Part of a small language model's weights.
Size: 19 layers, 2 heads of 64, MLP 320 SwiGLU, vocabulary 1024, 3.85M parameters.
Architecture: RMSNorm before each block, no biases in attention or MLP.
Each number is 200 + 30 x the weight over its row's rms, rounded and kept within 0 to 999. Layers, rows and columns count from 0. The size before them is the row's rms in percent of the matrix's.

# layer 13 MLP down (transposed), 320x128, rms 0.0627, rows 92-110, columns 0-127
095,201,163,214,172,182,177,190,196,129,207,136,215,158,224,183,196,202,201,131,233,201,152,194,168,211,216,202,197,182,255,162,220,203,233,204,130,160,151,195,267,164,198,188,212,208,196,187,181,183,218,181,195,232,185,245,206,164,231,181,154,247,179,195,199,155,189,199,218,249,124,184,192,219,226,156,204,182,149,190,188,218,189,229,188,209,174,148,233,151,186,236,203,201,214,152,196,230,148,190,220,194,217,166,226,181,194,188,156,166,255,183,179,142,180,156,183,202,215,188,208,236,198,141,205,224,236,181,194
098,228,250,183,178,189,217,209,199,181,238,219,220,229,243,250,252,214,188,212,169,214,197,170,235,137,166,213,221,218,188,208,188,199,147,235,209,216,254,193,219,216,210,190,188,225,224,197,200,197,236,194,233,188,182,225,196,255,200,187,199,230,182,197,203,235,159,181,207,203,250,242,222,212,201,212,138,232,202,230,178,242,124,175,187,194,225,184,158,234,171,190,217,193,190,264,187,184,288,203,232,166,168,157,179,245,159,187,228,240,205,274,232,217,233,181,232,205,200,245,260,163,205,193,185,142,188,189,179
100,188,210,210,215,209,216,252,237,219,171,163,219,166,199,181,258,190,203,185,222,213,217,153,159,166,248,208,203,226,158,251,236,180,207,202,222,188,227,175,208,217,179,182,189,186,132,217,208,202,140,235,224,204,234,172,175,145,223,192,202,140,186,169,204,239,227,187,142,214,181,192,181,200,175,192,177,232,193,183,237,162,198,227,262,224,250,218,219,204,191,231,247,216,251,164,165,159,160,205,221,197,230,229,201,238,226,200,197,168,252,192,214,179,257,135,209,155,203,233,209,130,228,223,190,220,177,152,182
107,173,186,260,168,206,185,172,176,153,213,160,196,201,185,214,174,175,186,135,223,181,195,190,209,217,151,231,241,204,184,200,232,211,194,207,197,255,186,262,203,183,193,266,205,230,199,188,236,156,234,200,202,222,184,111,194,262,252,165,194,192,175,223,216,181,205,155,165,172,189,252,235,214,201,193,222,191,197,222,173,196,158,231,178,176,233,223,190,158,214,203,135,237,183,226,170,211,154,209,162,210,173,209,172,180,198,199,148,205,244,187,184,167,199,241,240,224,198,206,216,238,143,239,240,195,131,228,202
099,172,184,201,225,191,178,152,197,208,190,201,189,221,175,150,230,189,181,196,164,231,178,208,196,156,220,179,200,169,156,215,169,198,200,197,138,171,175,208,235,201,203,192,203,201,170,228,214,206,215,245,210,204,167,204,201,188,173,147,165,198,186,163,229,175,210,259,231,170,170,225,179,230,219,195,218,241,150,108,221,202,254,142,228,194,160,183,161,208,217,178,177,171,246,241,207,163,151,192,143,191,214,216,183,177,177,187,164,174,185,202,304,201,206,188,195,218,178,251,259,260,175,197,196,235,171,237,197
096,185,187,210,178,190,222,205,191,168,196,201,190,286,219,190,171,198,225,255,209,273,201,195,230,234,147,236,197,212,156,234,249,200,206,226,212,197,173,208,184,220,235,187,221,205,175,157,190,143,230,227,124,230,224,175,193,238,153,179,238,216,193,249,197,247,205,219,198,196,167,207,258,239,177,144,201,222,220,235,157,254,162,206,200,235,205,144,153,212,248,189,220,220,267,203,225,219,161,164,207,163,217,245,197,212,198,193,189,187,217,240,182,224,230,212,206,216,222,207,236,146,183,213,171,224,192,173,220
099,243,210,205,193,232,220,261,196,108,220,124,196,205,216,224,224,225,203,228,191,201,206,247,192,199,170,203,186,217,179,160,205,169,205,189,186,191,223,227,166,157,198,279,190,149,160,158,212,197,177,187,208,258,163,200,178,193,212,177,239,189,263,165,195,168,184,224,221,223,201,206,224,196,177,220,242,199,207,164,201,194,134,184,193,200,240,178,211,203,251,202,241,208,180,137,213,186,197,204,187,172,231,234,223,180,180,195,175,242,206,253,222,154,241,155,214,220,271,184,198,213,160,208,263,171,192,174,219
103,221,270,203,207,202,187,191,221,198,190,176,263,191,177,246,203,193,186,203,254,198,164,184,175,204,213,183,238,241,213,185,141,149,183,174,206,236,204,216,251,158,241,228,186,149,143,217,137,164,193,177,175,168,185,169,189,160,197,179,205,215,205,136,176,249,165,188,187,217,255,185,197,198,183,167,138,209,177,236,213,216,237,191,175,212,156,182,231,245,156,215,228,197,202,240,217,239,156,234,151,224,169,160,226,217,195,236,202,204,243,203,153,249,206,192,192,178,166,233,238,154,232,201,182,187,186,187,199
097,213,144,153,135,219,185,212,152,229,190,251,195,174,190,213,199,149,152,173,215,199,207,209,297,192,175,189,172,185,231,166,206,214,225,240,166,204,203,249,188,206,275,221,208,142,235,242,188,195,216,159,230,205,211,178,143,197,193,194,180,176,225,206,180,188,196,245,248,209,159,161,189,218,206,240,189,197,193,187,235,222,229,193,212,198,165,197,208,194,249,203,201,251,235,165,173,221,193,196,242,192,149,244,179,217,218,195,137,192,192,255,216,199,194,196,227,253,232,223,141,200,156,208,199,223,238,214,222
100,220,200,194,163,208,266,214,188,219,232,195,231,215,128,226,199,199,217,240,171,204,203,167,185,203,202,187,246,201,157,185,221,149,200,255,161,165,196,168,182,159,170,207,222,167,193,208,149,207,214,198,150,184,230,151,209,261,228,221,181,236,209,171,216,184,199,183,226,214,181,198,232,207,277,238,240,185,124,192,192,251,217,198,189,177,172,179,199,223,178,247,199,264,231,243,203,202,146,193,151,211,248,240,189,198,233,226,195,218,209,223,199,182,185,166,242,147,212,215,158,177,187,180,170,229,183,144,177
107,194,230,171,234,209,172,207,208,209,170,209,184,196,147,233,276,179,204,237,178,173,178,156,191,223,190,135,193,200,187,190,201,204,233,210,177,198,259,210,182,186,175,172,239,275,185,198,255,221,159,187,179,242,162,172,246,234,161,198,240,143,218,232,223,203,228,197,171,190,210,214,252,197,186,204,160,213,201,202,187,223,218,163,223,195,209,244,201,163,204,222,184,232,258,186,222,199,173,266,198,204,210,212,220,197,256,210,192,186,228,260,203,225,191,222,268,147,224,186,173,218,258,168,223,220,197,150,146
100,234,175,210,165,250,200,192,155,156,169,214,168,246,199,187,227,190,180,167,211,223,228,192,208,190,117,203,247,268,218,125,208,188,205,228,223,169,173,210,141,216,205,171,207,146,181,232,242,217,205,243,217,209,153,188,211,233,138,187,199,173,172,248,231,192,205,163,208,187,205,186,241,220,220,220,175,190,162,246,212,218,250,211,179,172,210,223,145,249,186,265,174,197,175,201,167,170,175,216,182,197,200,218,206,238,170,203,197,205,198,239,214,206,215,206,242,181,181,153,185,220,213,171,184,271,179,151,173
103,222,169,207,220,220,223,231,196,190,248,175,195,183,231,180,202,181,190,235,197,214,188,205,181,240,180,168,175,151,191,267,191,165,237,204,213,215,201,188,203,219,193,173,192,178,203,200,201,188,196,196,148,220,165,190,230,140,177,177,190,246,236,258,209,202,222,214,239,166,154,142,228,169,177,196,199,188,254,193,212,207,256,225,194,211,204,252,166,164,219,197,217,232,126,173,178,175,185,168,226,161,174,200,219,242,235,184,308,205,250,210,150,208,196,243,175,189,166,244,185,170,266,187,166,222,188,227,176
101,179,195,195,169,164,185,179,171,191,166,215,168,235,223,187,147,202,196,232,185,169,189,200,180,237,166,164,214,186,172,176,159,216,214,184,187,260,231,205,168,231,214,198,229,203,216,234,181,166,218,240,216,154,175,246,225,201,215,180,240,250,148,182,221,186,162,177,241,219,230,188,177,147,221,180,245,214,190,222,242,179,182,176,226,183,200,169,231,179,195,205,240,161,181,204,143,252,240,195,179,107,200,187,235,187,209,233,228,205,231,200,245,254,195,224,196,136,234,180,187,164,208,191,229,127,231,144,201
102,183,229,229,278,186,210,213,196,253,235,209,232,202,244,162,211,201,133,162,170,164,226,179,175,172,230,243,247,201,204,243,175,248,187,235,228,158,225,200,192,151,196,210,244,165,196,155,190,173,183,213,244,240,181,250,157,194,202,189,195,153,154,209,210,172,244,191,239,221,189,187,202,181,205,208,220,212,163,135,181,225,216,200,206,236,165,206,185,191,244,158,246,192,205,178,206,190,216,161,194,210,209,218,212,181,173,166,160,202,191,156,234,195,205,180,190,270,149,207,195,248,191,256,190,143,207,156,214
098,201,190,195,187,170,171,217,223,216,163,245,198,189,202,183,267,215,209,121,222,180,192,203,242,187,122,252,210,117,191,158,244,240,178,198,201,199,152,176,217,239,239,226,261,200,215,152,205,232,180,200,202,183,200,197,204,204,204,216,246,204,199,184,214,173,178,196,182,151,181,180,194,166,226,189,139,246,153,212,213,231,154,202,201,195,172,195,187,133,207,227,195,167,206,198,196,210,181,173,267,230,140,188,143,229,214,223,186,191,181,160,178,212,155,229,176,173,250,165,224,190,180,194,214,189,176,205,233
096,184,237,176,205,198,195,198,213,195,249,176,198,197,178,241,196,219,245,196,224,231,193,165,206,237,222,231,233,169,175,173,183,233,242,177,231,192,136,155,231,190,155,180,171,216,217,166,219,188,201,125,161,253,198,215,171,236,168,227,221,246,209,223,188,203,170,229,218,182,184,256,221,210,181,193,199,219,158,195,226,173,194,163,132,154,270,253,205,188,224,216,225,206,234,207,206,150,174,215,150,221,176,224,204,188,263,213,250,195,211,184,195,232,243,264,159,200,219,153,200,185,224,213,180,160,164,156,189
097,224,193,172,191,171,215,224,194,197,182,226,193,136,168,231,209,238,191,200,208,250,191,167,234,143,135,141,227,213,193,194,227,181,216,225,177,138,203,181,191,194,145,206,197,166,208,164,197,198,151,225,165,205,270,144,197,158,224,198,185,211,162,200,237,210,166,153,226,203,179,213,247,157,200,158,247,209,264,209,198,176,182,140,194,214,201,195,183,212,179,178,239,219,187,255,207,153,188,270,228,217,196,255,191,222,161,170,215,202,154,219,224,161,212,200,234,163,149,163,220,180,208,201,200,219,219,193,219
096,193,145,216,201,188,198,208,196,159,159,193,163,218,202,182,220,189,159,200,230,217,186,193,187,213,161,173,186,192,191,159,184,180,199,263,223,157,267,230,191,193,220,164,183,196,176,164,235,143,148,188,160,217,187,139,224,189,169,212,217,181,174,209,177,280,266,179,191,157,214,154,220,175,220,174,192,252,193,195,210,194,174,236,213,192,198,214,220,217,201,206,195,185,193,145,211,162,212,247,187,208,202,193,187,147,171,209,180,233,273,210,202,188,190,297,124,156,219,183,185,154,173,222,174,227,199,212,209
# layer 13 MLP gate, 320x128, rms 0.0628, rows 93-110, columns 0-127
095,204,190,196,245,192,191,206,238,235,246,184,178,185,236,196,203,205,205,226,157,227,200,183,174,187,248,184,148,214,209,187,157,203,238,192,190,134,233,224,184,194,199,231,139,173,171,176,236,189,243,210,125,193,186,216,155,226,234,229,197,197,195,197,206,159,184,182,257,238,158,153,244,144,272,234,232,157,207,214,228,185,194,136,164,226,222,187,197,223,228,205,174,230,165,185,256,167,145,193,163,168,178,216,208,198,170,189,196,197,256,167,181,191,159,223,188,170,188,219,209,226,225,221,197,172,188,178,264
101,202,166,247,207,241,185,157,226,133,155,156,207,230,162,155,187,170,202,224,214,201,192,206,173,192,183,188,219,175,184,213,171,212,225,186,186,164,166,195,204,183,190,193,193,186,219,247,138,233,177,152,209,179,216,137,234,157,202,168,195,182,187,196,190,169,265,144,180,168,207,233,131,167,211,166,173,214,152,224,193,242,280,213,241,169,196,216,174,182,190,215,246,191,171,215,201,237,228,215,163,236,198,239,170,179,257,172,209,233,171,188,231,194,168,224,203,204,189,166,190,256,212,161,230,143,208,214,193
098,210,140,207,224,222,243,208,217,193,148,183,210,230,192,189,203,242,160,219,215,208,190,201,215,228,214,148,145,188,142,192,204,217,251,169,176,192,205,227,191,196,148,176,241,172,183,183,237,191,245,247,185,185,149,217,174,167,162,148,205,178,221,188,147,240,167,208,186,160,223,144,213,211,176,260,191,172,161,209,203,121,241,211,191,175,209,204,186,239,190,239,195,183,194,184,173,202,168,203,115,226,230,167,245,166,199,191,174,189,180,227,146,205,203,221,210,252,221,205,218,213,231,180,233,213,254,192,164
098,200,185,226,202,169,228,206,255,175,180,179,173,255,219,218,173,191,242,220,168,180,199,191,201,142,194,230,213,186,191,242,203,287,179,186,175,178,207,197,186,182,215,214,179,229,211,197,221,200,155,215,224,231,241,205,229,221,200,229,194,193,211,168,231,192,142,192,192,247,209,250,211,137,229,215,185,202,225,193,175,168,168,216,223,193,205,179,198,187,249,208,223,243,123,179,275,256,202,207,188,187,237,222,175,203,247,176,133,192,221,220,170,238,189,202,194,177,152,140,152,172,259,199,222,161,201,221,145
095,249,164,216,168,205,155,201,208,197,220,203,229,224,139,156,188,168,218,239,175,196,161,222,146,259,232,189,250,153,170,213,240,200,237,221,190,188,190,172,246,162,196,157,142,199,187,197,174,178,217,176,226,188,152,241,226,203,173,199,207,224,267,239,157,266,163,212,184,167,214,189,236,144,203,184,198,188,202,210,190,231,203,253,176,167,182,177,199,190,161,193,229,228,199,185,181,186,161,234,252,217,204,204,205,221,253,217,214,235,245,215,221,162,243,191,235,255,230,173,204,207,230,204,159,227,154,206,199
106,194,212,177,256,210,227,205,166,216,224,177,235,180,167,261,157,204,208,194,207,145,181,185,174,244,229,212,216,194,187,231,246,269,213,149,186,225,253,221,206,245,203,202,202,223,191,156,189,244,213,230,231,201,206,230,173,230,231,221,188,190,157,191,187,184,231,210,187,278,219,159,233,216,160,156,213,168,254,208,209,215,183,221,173,217,210,200,265,230,202,234,239,240,196,192,240,179,223,175,181,147,165,182,213,203,184,202,213,156,200,140,198,205,182,154,168,225,154,247,170,212,156,163,170,242,243,173,194
104,178,162,234,147,151,205,144,198,173,174,173,232,237,166,184,185,218,228,136,175,139,208,187,231,195,228,210,200,146,172,272,208,187,234,196,182,251,127,172,178,211,196,185,167,209,204,173,237,146,210,201,226,209,199,166,260,263,272,200,182,242,234,186,185,200,217,186,234,237,225,221,186,188,217,166,209,179,194,146,197,187,242,202,198,239,227,180,209,259,175,218,216,182,184,225,202,191,176,191,240,198,226,211,177,178,194,218,205,214,166,197,216,144,198,201,198,196,215,203,213,229,148,211,184,272,220,155,188
094,180,211,211,204,182,190,137,192,169,220,194,145,166,186,207,156,175,196,237,202,209,268,226,191,170,200,177,181,202,245,148,171,197,190,218,268,247,183,245,180,169,156,145,259,203,179,224,148,219,196,205,166,206,156,221,205,230,184,195,175,196,196,237,241,264,232,193,198,210,192,207,186,179,151,189,212,161,199,201,191,152,224,207,170,249,222,191,239,248,184,173,214,234,276,211,184,168,250,150,162,243,194,181,208,238,233,202,210,203,222,245,186,219,238,257,167,180,215,179,221,190,175,194,164,170,219,189,194
093,217,199,177,177,202,215,198,225,206,179,183,226,237,174,224,217,241,203,221,225,198,190,206,164,214,212,173,188,173,181,209,182,321,203,192,254,191,192,185,213,204,222,193,178,222,197,193,249,276,146,214,223,186,243,219,127,218,241,257,164,205,204,194,230,227,198,214,207,161,159,179,203,201,213,202,233,243,196,199,165,174,136,177,194,168,196,181,258,172,217,169,194,153,237,209,185,220,230,198,196,245,194,207,210,229,236,240,160,248,261,166,200,186,162,144,205,221,231,184,215,153,157,206,228,239,200,225,207
107,190,204,217,227,197,220,200,209,215,193,229,191,210,150,219,220,180,203,180,171,193,165,168,193,169,218,206,197,195,180,240,207,285,187,152,175,163,129,196,112,204,208,195,166,228,183,207,192,158,210,215,173,217,204,200,241,204,208,184,196,159,180,217,223,240,196,198,183,195,207,146,142,205,228,156,188,197,195,202,200,201,192,218,175,208,188,183,190,168,185,197,201,202,267,222,179,144,190,194,184,169,226,168,141,172,175,268,201,168,175,156,190,245,135,216,256,150,211,196,117,256,227,217,225,217,253,207,169
095,220,168,201,199,161,178,187,165,202,223,143,242,242,165,176,257,222,168,182,164,201,189,140,198,262,172,183,218,221,186,229,125,234,207,167,182,209,168,132,178,188,151,239,195,227,189,239,215,230,197,182,182,135,160,238,179,198,214,120,157,210,209,189,223,150,193,196,104,193,171,177,187,135,249,187,209,189,211,201,243,200,241,224,200,221,165,225,184,210,231,180,191,170,213,199,190,216,222,161,197,161,236,180,176,186,172,171,179,226,207,211,182,196,223,176,227,182,187,207,199,203,241,208,192,217,175,192,214
105,142,199,192,154,191,223,192,168,165,203,186,216,208,215,207,222,236,186,237,254,248,161,217,155,213,197,204,165,181,162,201,241,211,123,183,203,206,269,201,153,211,236,204,204,251,225,223,136,204,253,168,242,209,239,173,223,212,219,144,199,146,208,246,209,241,213,178,250,195,244,183,205,199,240,181,196,225,233,170,232,199,208,176,171,218,229,182,196,166,201,181,187,227,154,227,238,187,199,231,188,157,223,171,259,188,210,245,188,176,222,200,236,210,234,157,168,248,167,212,203,208,202,192,199,215,197,125,206
109,216,166,195,215,171,177,216,166,198,169,217,207,174,193,197,203,186,142,162,193,196,239,192,162,237,132,199,161,192,223,166,188,239,208,219,133,227,195,168,212,237,228,231,212,255,192,194,198,244,220,232,199,233,223,187,204,211,220,234,179,155,202,190,185,154,177,229,200,208,184,151,215,161,160,191,223,216,234,235,150,174,215,110,229,192,216,134,249,220,212,252,280,193,179,164,199,219,198,223,200,210,243,181,240,204,211,193,163,209,208,266,207,220,182,190,186,170,223,205,155,274,201,183,226,177,201,191,169
091,207,138,157,238,213,194,136,177,220,183,171,182,220,171,241,230,208,212,171,192,244,190,235,221,210,255,227,188,202,218,212,187,222,284,191,183,220,149,165,213,222,147,183,177,158,152,177,201,175,245,187,196,259,253,206,213,210,255,205,157,206,231,167,208,202,201,173,247,244,184,190,160,221,210,154,209,227,212,230,215,183,186,209,163,193,198,207,214,203,219,195,200,237,225,251,174,160,199,213,208,189,150,181,143,173,232,214,219,187,190,160,185,244,196,184,183,202,227,114,205,198,205,194,146,230,192,183,140
093,202,171,195,172,213,191,145,203,193,238,162,190,164,177,248,225,160,211,214,203,163,201,206,206,245,202,176,275,209,235,175,146,175,247,176,209,222,208,207,178,132,192,193,159,180,212,219,187,211,209,192,227,225,170,207,188,227,171,127,226,204,183,211,187,233,245,228,201,210,213,226,198,196,141,185,229,214,233,229,156,86,221,209,239,156,182,186,175,250,177,159,188,163,170,219,183,212,199,215,140,204,205,173,184,169,200,165,160,206,166,249,176,207,210,142,204,214,215,167,213,180,198,196,185,238,195,172,250
094,191,197,192,164,186,208,211,228,213,172,191,206,239,211,248,203,179,181,200,198,179,218,219,194,225,190,180,203,201,181,116,190,197,203,186,186,242,222,265,177,233,253,177,257,237,203,181,168,172,143,208,268,152,188,229,252,203,187,214,160,200,220,207,179,184,207,184,228,254,173,180,157,266,137,139,179,191,216,236,166,219,169,226,176,218,219,183,161,210,254,213,235,189,178,184,163,229,181,136,208,193,162,162,182,212,183,213,169,230,184,154,196,187,144,174,200,173,219,162,183,206,198,232,136,208,230,223,185
095,179,132,257,198,192,255,143,207,194,261,239,267,219,220,251,159,189,192,221,209,238,243,213,174,203,224,225,177,154,210,216,169,207,188,182,172,239,172,221,186,162,219,205,202,187,167,154,200,196,172,191,207,186,159,177,200,203,180,244,175,229,221,199,223,215,225,203,189,236,266,216,190,206,228,174,170,194,204,235,174,157,185,216,190,226,230,237,163,240,253,248,180,216,199,217,209,194,204,208,183,161,217,229,215,144,194,162,241,217,229,285,147,182,224,172,218,156,195,144,211,200,197,232,202,147,210,212,188
098,245,225,182,214,106,157,203,207,142,243,172,194,197,170,236,194,171,169,217,253,174,162,204,226,179,149,234,234,218,202,186,171,217,211,228,201,151,207,215,180,195,243,255,211,213,184,185,204,201,231,202,147,212,230,276,182,175,260,251,210,191,194,178,241,204,225,219,179,227,193,163,175,174,235,183,229,260,227,157,185,213,184,223,171,242,223,214,249,208,246,200,214,178,216,193,176,170,184,198,228,170,159,226,237,208,184,207,256,244,226,160,199,176,206,143,190,200,166,228,206,179,211,184,184,152,170,189,204
# layer 13 MLP up, 320x128, rms 0.0626, rows 93-110, columns 0-127
096,200,210,209,178,220,224,201,228,241,189,207,185,207,158,217,244,212,197,200,189,143,173,231,168,229,215,171,203,252,242,163,188,162,218,162,189,218,204,223,233,214,199,250,213,182,162,161,170,211,208,195,200,194,209,215,206,170,254,187,191,173,209,175,192,245,258,243,194,232,168,252,194,189,181,191,233,184,255,176,210,173,210,232,163,261,188,164,160,181,161,182,272,200,142,194,170,140,190,194,240,151,164,189,161,211,252,180,214,150,234,163,185,130,205,231,204,235,236,207,208,184,208,147,216,229,169,168,179
102,182,230,170,138,167,206,200,210,210,217,132,188,190,196,209,238,236,176,201,163,221,193,181,180,224,250,177,226,205,196,206,216,193,219,209,228,237,205,184,255,185,160,233,220,233,230,199,231,136,203,282,202,219,203,156,204,192,234,222,255,196,178,243,151,197,210,213,230,181,218,179,253,252,237,206,251,157,244,173,223,206,198,181,180,230,174,202,242,224,151,175,152,206,199,200,228,202,201,171,204,155,217,130,214,197,233,153,200,211,212,163,210,176,229,153,182,202,274,200,206,205,197,177,161,262,212,218,185
105,165,206,195,206,201,154,240,191,208,223,180,207,187,202,230,174,190,246,127,242,206,234,194,230,207,217,240,283,194,182,258,197,189,178,221,174,182,229,165,208,211,185,198,219,215,216,221,166,199,154,215,198,162,208,243,232,192,185,179,205,171,200,235,215,136,185,192,218,216,190,174,233,192,274,186,229,236,205,174,171,181,163,230,163,159,163,185,206,206,202,257,118,203,258,225,253,211,225,162,146,254,188,239,202,220,172,232,167,199,224,174,174,177,194,165,180,177,202,211,175,216,195,219,257,190,141,216,211
095,229,185,215,257,203,205,183,235,189,195,244,236,218,219,191,156,203,198,138,233,174,114,157,183,210,216,226,187,242,198,197,189,222,197,134,170,216,190,178,259,195,214,246,169,175,142,185,200,170,204,198,219,226,195,216,210,203,243,203,179,165,225,166,222,189,200,175,182,186,174,216,188,182,185,307,211,237,186,187,224,197,167,179,213,188,134,218,173,188,205,210,161,211,209,240,226,166,235,194,175,183,190,171,235,195,228,254,192,151,143,192,230,208,185,165,220,172,154,207,226,250,231,182,226,148,193,206,154
100,197,228,129,210,227,167,200,211,157,203,209,168,195,207,172,182,235,202,222,214,202,188,177,192,180,244,222,141,175,150,210,216,212,212,217,215,232,162,197,233,158,214,183,276,221,179,142,188,162,202,224,208,180,180,171,208,220,216,187,201,170,220,171,184,204,151,166,208,237,189,240,192,213,188,196,216,131,203,207,172,180,230,258,186,146,168,173,180,215,249,231,207,237,226,220,184,275,208,180,182,187,233,177,212,184,178,272,195,167,243,177,251,177,212,176,176,237,212,240,227,134,212,125,208,190,167,210,216
099,238,131,178,165,242,218,185,205,215,193,166,223,179,206,207,188,148,209,192,229,179,194,128,143,206,205,164,177,238,221,191,151,242,178,208,248,181,250,244,210,204,222,273,206,171,187,186,164,180,193,197,190,204,167,214,203,206,196,153,183,217,263,174,183,173,173,246,226,167,205,189,214,176,145,228,141,145,207,211,198,181,173,188,182,174,131,182,235,228,161,193,221,204,207,181,262,226,206,206,233,216,191,195,177,207,208,185,222,203,161,165,110,200,191,227,172,164,187,169,215,161,172,193,213,170,200,189,236
099,181,219,161,215,178,188,183,124,210,149,148,217,176,103,220,172,216,198,191,190,168,213,171,219,193,227,171,249,156,226,223,129,147,199,202,172,208,160,171,212,200,190,202,176,161,168,206,200,194,187,204,180,149,156,185,213,253,151,200,172,258,223,250,188,212,193,181,195,205,225,189,180,165,199,227,180,191,247,177,198,180,196,183,204,256,235,170,184,210,181,231,223,222,239,235,190,215,211,193,155,160,198,244,168,192,267,154,208,208,190,216,211,198,224,124,156,182,153,227,228,231,200,210,197,209,202,198,224
092,218,189,95,190,214,146,199,190,194,213,130,163,227,181,189,177,169,209,210,218,242,155,175,189,203,229,160,147,205,237,160,207,192,201,188,170,213,235,154,175,205,234,88,240,166,224,163,204,163,194,224,177,188,193,213,177,256,206,185,135,216,159,162,195,204,198,150,223,188,170,232,203,196,164,205,216,167,223,146,195,209,205,227,156,191,166,195,207,237,169,209,234,151,195,174,207,192,233,210,200,230,169,215,192,166,206,169,191,172,195,268,186,169,220,225,196,208,213,175,216,174,182,200,186,204,238,189,174
097,210,210,168,200,241,170,221,180,190,254,215,158,176,186,175,223,174,199,217,205,210,245,189,166,216,202,205,216,241,230,187,193,149,169,212,146,246,240,158,116,154,176,223,206,161,207,208,164,192,185,186,191,246,163,197,274,228,202,169,253,201,214,247,173,144,185,150,234,207,181,197,246,201,256,210,192,137,251,223,244,243,225,235,226,216,205,188,189,206,222,160,149,243,183,175,159,167,162,191,187,135,220,204,189,170,192,236,193,188,192,218,212,212,178,206,182,246,227,203,208,204,195,205,213,216,171,163,198
105,210,226,210,193,212,204,148,207,225,145,211,206,176,253,237,206,277,202,208,158,188,190,203,157,203,215,140,197,219,210,264,209,244,228,246,151,177,224,188,188,216,206,148,168,184,194,172,219,170,157,223,215,225,264,212,224,206,208,201,159,140,196,224,145,233,239,163,197,220,193,213,258,191,177,180,147,224,241,211,173,183,186,190,136,205,261,186,215,190,152,260,161,180,221,195,174,184,234,234,178,215,210,147,200,168,177,221,175,152,211,220,216,179,176,197,189,203,159,178,180,237,221,176,223,180,202,223,200
095,232,168,167,200,194,126,189,135,258,204,185,176,153,234,243,222,231,182,260,198,207,177,191,169,212,160,215,172,190,200,233,204,191,218,221,263,214,187,223,232,154,239,223,186,153,187,191,232,236,165,194,211,199,194,248,230,216,203,169,225,197,181,158,173,195,181,202,253,152,188,154,181,192,198,184,147,243,176,196,205,223,198,163,157,163,225,155,207,200,266,172,179,206,189,229,230,179,213,254,218,236,202,237,242,192,184,218,171,195,223,246,214,218,145,152,210,188,179,211,199,204,206,143,219,199,152,159,169
111,208,220,166,240,204,213,206,184,195,207,185,187,203,228,185,165,209,159,241,186,184,172,212,160,225,213,214,250,154,228,181,137,225,244,201,165,142,237,230,218,238,144,182,174,210,195,218,217,231,237,164,209,175,235,190,206,201,141,181,156,194,226,215,213,176,192,209,174,225,175,237,190,189,213,213,200,155,155,246,219,252,197,220,177,226,131,203,216,235,250,277,191,234,169,206,180,214,226,169,188,206,145,220,201,257,191,170,227,186,208,176,130,246,164,200,237,258,193,200,201,155,208,201,192,225,211,234,158
103,198,248,203,184,175,216,217,165,221,220,182,144,183,197,219,209,199,230,183,241,212,239,161,216,193,205,209,255,190,145,187,223,212,209,143,226,247,182,208,187,269,230,207,170,171,152,176,197,147,171,209,184,198,193,185,130,177,212,204,194,207,206,169,207,237,204,121,222,213,231,233,186,199,265,165,193,123,227,158,246,183,199,225,246,252,159,209,167,223,223,199,202,226,177,156,197,222,222,157,195,189,235,232,161,227,176,236,232,233,195,185,164,232,176,227,251,195,203,177,186,160,184,166,210,203,223,156,209
097,177,220,229,229,213,218,211,271,212,210,197,249,192,213,179,252,188,145,192,188,203,201,222,211,213,144,247,185,191,197,156,194,187,155,223,219,165,203,182,198,134,212,178,202,154,252,177,177,216,218,206,160,198,182,160,260,211,199,269,132,194,185,204,228,209,191,181,228,205,162,168,238,170,171,165,180,202,158,122,162,196,216,235,225,198,173,203,236,262,153,185,209,175,236,191,244,185,235,243,215,202,157,221,217,174,197,180,219,162,200,157,170,218,199,209,261,180,158,187,190,198,181,254,212,185,231,193,212
093,198,186,150,168,199,223,201,155,178,200,195,204,153,167,144,228,225,214,177,218,173,208,173,213,235,180,219,219,196,226,194,273,177,194,223,241,241,227,143,202,219,251,192,225,228,234,190,156,203,218,155,208,199,235,205,159,199,174,181,183,166,224,208,204,153,196,223,201,198,146,201,210,185,110,221,161,236,198,228,122,211,138,181,189,179,179,165,211,189,182,263,164,207,175,143,194,167,168,227,239,228,186,177,167,216,202,206,224,224,190,224,206,191,169,215,183,162,256,146,226,208,166,184,228,211,198,223,250
095,182,252,195,208,136,150,212,196,204,191,186,195,205,135,223,241,174,169,184,198,176,163,189,186,204,210,179,211,228,189,136,236,228,199,210,216,228,218,181,184,269,204,206,204,231,204,192,204,176,188,214,245,147,192,175,216,157,204,158,183,228,185,244,221,207,210,231,209,204,224,226,186,173,203,172,191,174,194,276,207,158,207,243,174,196,215,180,212,194,212,149,252,233,277,201,201,252,195,188,169,232,253,162,184,184,274,233,253,150,212,268,173,208,212,206,158,168,143,223,193,181,200,220,187,199,212,222,230
091,193,238,218,222,199,201,228,165,235,173,246,161,180,174,143,181,260,226,153,182,176,150,212,168,244,153,180,186,213,211,205,211,204,210,180,200,186,269,182,195,219,202,194,208,216,240,229,237,207,265,195,203,159,231,185,139,179,169,147,135,198,197,182,168,194,195,207,210,111,217,214,150,206,234,197,191,176,212,194,172,236,225,209,187,183,148,191,127,153,208,205,236,197,211,203,193,200,207,245,222,186,205,152,221,193,201,199,204,175,206,208,190,131,176,245,214,236,221,194,243,203,239,155,200,224,183,149,180
095,213,213,210,172,189,180,164,228,225,185,228,241,251,160,159,246,235,232,209,209,187,186,179,257,160,196,248,256,205,191,185,175,205,252,219,186,195,207,177,230,225,191,218,157,139,218,229,225,202,171,234,192,192,281,213,188,171,164,191,239,185,263,206,218,204,115,188,168,176,181,204,258,200,228,210,223,214,226,236,206,155,212,205,147,195,243,175,214,177,250,201,161,178,215,211,184,174,244,281,194,187,221,201,235,131,199,159,222,230,177,226,193,222,194,246,221,211,201,178,197,212,185,178,181,199,218,211,190